Each number is 128 + 24 x the weight over the matrix's rms, rounded and kept within 0 to 255. Layers, rows and columns count from 0.

# layer 9 MLP up, 704x256, rms 0.192, rows 192-231, columns 96-127
[[ 95 117 132 117 139  95 147 115 111 130 139 112 122 158  94 141 131 129 115  93 102 148 149 107 137 151 116 148 105 106  96 144]
 [143 135 143 115 106 116 158 131 188 137 171 178 133 167  93 106 130 130 101  80 115 114 139 164 106 173 139 115 164 147 108  94]
 [151 113 129 179 119 122 165 103 139 141 125 115 114 108 127 138 112 108 108 115 158 102 152  81 137 122 154 147 132 137 127 144]
 [119 106 145 115 153 173 122 110 143 149  65 126 120  88 115  92 142 161 144 127 110 138 161 151 124 135  89  86 104 177 172 162]
 [127 105  61 120 107 123  89 176 131 143  61 142 111 151 150 134 154 133 103 115  83 112 130 162 138 152 166 102 161 140 118 168]
 [182 100 101 154 153 125 155 136 125 136 111 121 145 103 116 124  84 130 129 127 152 117 116 129 181 150 120  96 116 122 107 145]
 [120 103 104 110 109 129 141 138 172 120 127 113 137 121  81 102 153 155 147 140 118 150 126 114 170 119 147 118  94 123 146 106]
 [ 76  90 150  69 142 115 142 138 100 186 134 148 150 128 118 136 133  60 152 130 175 108 123  90 118 186 136 152 137 103 159 159]
 [123 125 157 137  89 120 103 141 135 114 133 145 137  87  99 134 116 150 148 126 123 127 115 101 110 100 140 187 145 168  96 137]
 [ 95 128 115 133 126 122 136 116 134  98 171 142 158 136 117 121 107 112 116 151 115 116  91 157 116  95  98 140 159 186 134 156]
 [134 137 149 133 117 118 111 136 106  83 164 122 114 113 108 128 122  92 107 107 137 142 150 109 153 128 186 101 117 131 122 158]
 [ 89 159  91 101 125 127 126 117 109 143  96 142 122 124 150 145  92 146 124  82 105 141 163 129 107 116 154 104 115 131  86 123]
 [104 151 119 103 113 119 106 119 149 126 133 101 131 128 138  78 175 131 102 133  64 138 139 132 135 102  75  91 117 118  94 169]
 [ 77  93 100  97 135 119 137 184 155  89 104 123 113 110 111  95 117 121 156 162 183 103 118 131 121 110 145 163 127  72 129 113]
 [ 94 104 111 104  95 137 141  93 159  95 121 120 112 122 110  95 117 113 170 114 141 148 150 149 125  96 142 170 168  82 116 139]
 [115 150 115 131 109 101 130 103 137 144 105 149 132 146 127 173 149 105 142 101 135 168 196 144 112 152 118 110 178 151 119 125]
 [149 122 174 137 129  80 149 133 122 135 116 153 100 144 142 161 136 104 114 128 138 144 123 101 152 109 149 104 112 151 109 115]
 [107 112 121 112 171 136 149 113 113 154 133 121 149 152 180  90 136 158  99 106 155 110 156 110 123 111 110 117 174  86 137 114]
 [147 153 142 125 122 124 143 101 107 146  94  86  87 111 116 121 105 127  81 113 139  93 107  92 132 134 147  97 146 103 184 139]
 [ 98 163 139 127  72 150 126 105 153 161 147 121  95 153 113 146 146 117 139 169 103 124 115 133 184 152  87  79 118 164 139 136]
 [197 129  79 107 163 126 180 164 106 129 130 128 144 225 186 140 141 142 147 106 144  89 156 124 105 114 129 170 127  91 139 132]
 [153 121 105 112  73 154 114 102 128 159 122 172 168 141 124 159 157 138 130 121 165 211 108 120 123 154 109 148 113 117 151 105]
 [147 156  96 144 174 130 155 137 110 154 117 117 147 126 113 125 123 132  91 130  68 136 114 138 138 122 127 152 128 118 137 172]
 [111 127 109 117 122 100 190 140 151 132  95 105 145 132 158 102 118  62 102 121 115 131 153 111 161 137 122 110 115 140 105 104]
 [131 134 142 126 154 137 105 110 162 160  91  83 131 119 104 120 136 139 110 117  87 131 125 126  98 103 130 142 114 172  90 148]
 [117 128 130 137 163 120 110 163  77 124 100 137 130 169  78  98 131 102 156 103  87 135 109 110 157  93 124 153 142 145 176 194]
 [156 125 192 132 178 126 121 120 120 132 140 172  96 118 129 157 127 104 119 103 146 148 132 161 126 134 165 110 120 151 127 129]
 [126 108 135  97 154 142 137 123 109 143  55 100 148 122 103 105 114 120 138 110 126 121  97 111 115 116 129 136 133 106  98 106]
 [110 116 104 159 136 181  90 185 169 143 107 142 133 118 124 170 155 116 120  94 133 179 129 170 138 121 138 137  95 151 119 131]
 [146 169 157 145 102 129 164 103 129 103  91 136 115 143 104  98  76 114  90 110 123 121  54 104 139 124 132 131 159  79 145  95]
 [120 127 136 139 179 152 134 113 164 174 103 135 150 135  76 126 122 111 120 170 170 134 158 178 146 132 113 114 165 134 153 141]
 [112 132 140 143 125 146 148  93 135 147 107 140 111 124 138 128 167 117 131 121  89 139 131 108 146 125 108 123 160 170 146 142]
 [114 137 151 119 121 138 131  97 131 125 117 113 127 135 110 119 153 118 104 152 103 133 117 139 127 105 132 138 115 152 129 106]
 [169 138 144 158 126 101 109 116 137 126  74  96 125 158 139 104 121 143 159 126 128 140 103 139 187 110  89  91 150 122 156 154]
 [133 156 166 194 175 109 119 162 119 181 147  95  94 139 103 124 130 144 106 134 137 106  99 118 152 156  94 135 133 148 153 108]
 [127 101 182 110 143 115 154  90 147 137 123 155 166 137 108 107 160 140 129 122 124 165 126 128 117 117 147 142 147 132 149 141]
 [145 159 149 137 141 176 147 124 138 124  97 178  79 116  92 113 138 111 165 119 155 127 123 143 103 135 142  96 167 182 129 150]
 [154  75  92 116 193 183 171 132 113 118 111 123 122  62 134 151 136 128 152 132  82 134 105 126 161 144 188 109 165 129 149 119]
 [189 100  96 146 124 171 136 121 159 162 137 140 128 107 131 116 125 152 132 137  97 153 138 146 128 126 127 147 142 146 129 121]
 [ 88 119 131 150 135  68 140 130 177 136 141 115 137 115 145 100 165 141 141 112 145  81 106 115 113  74 105 109 146 124 153 137]]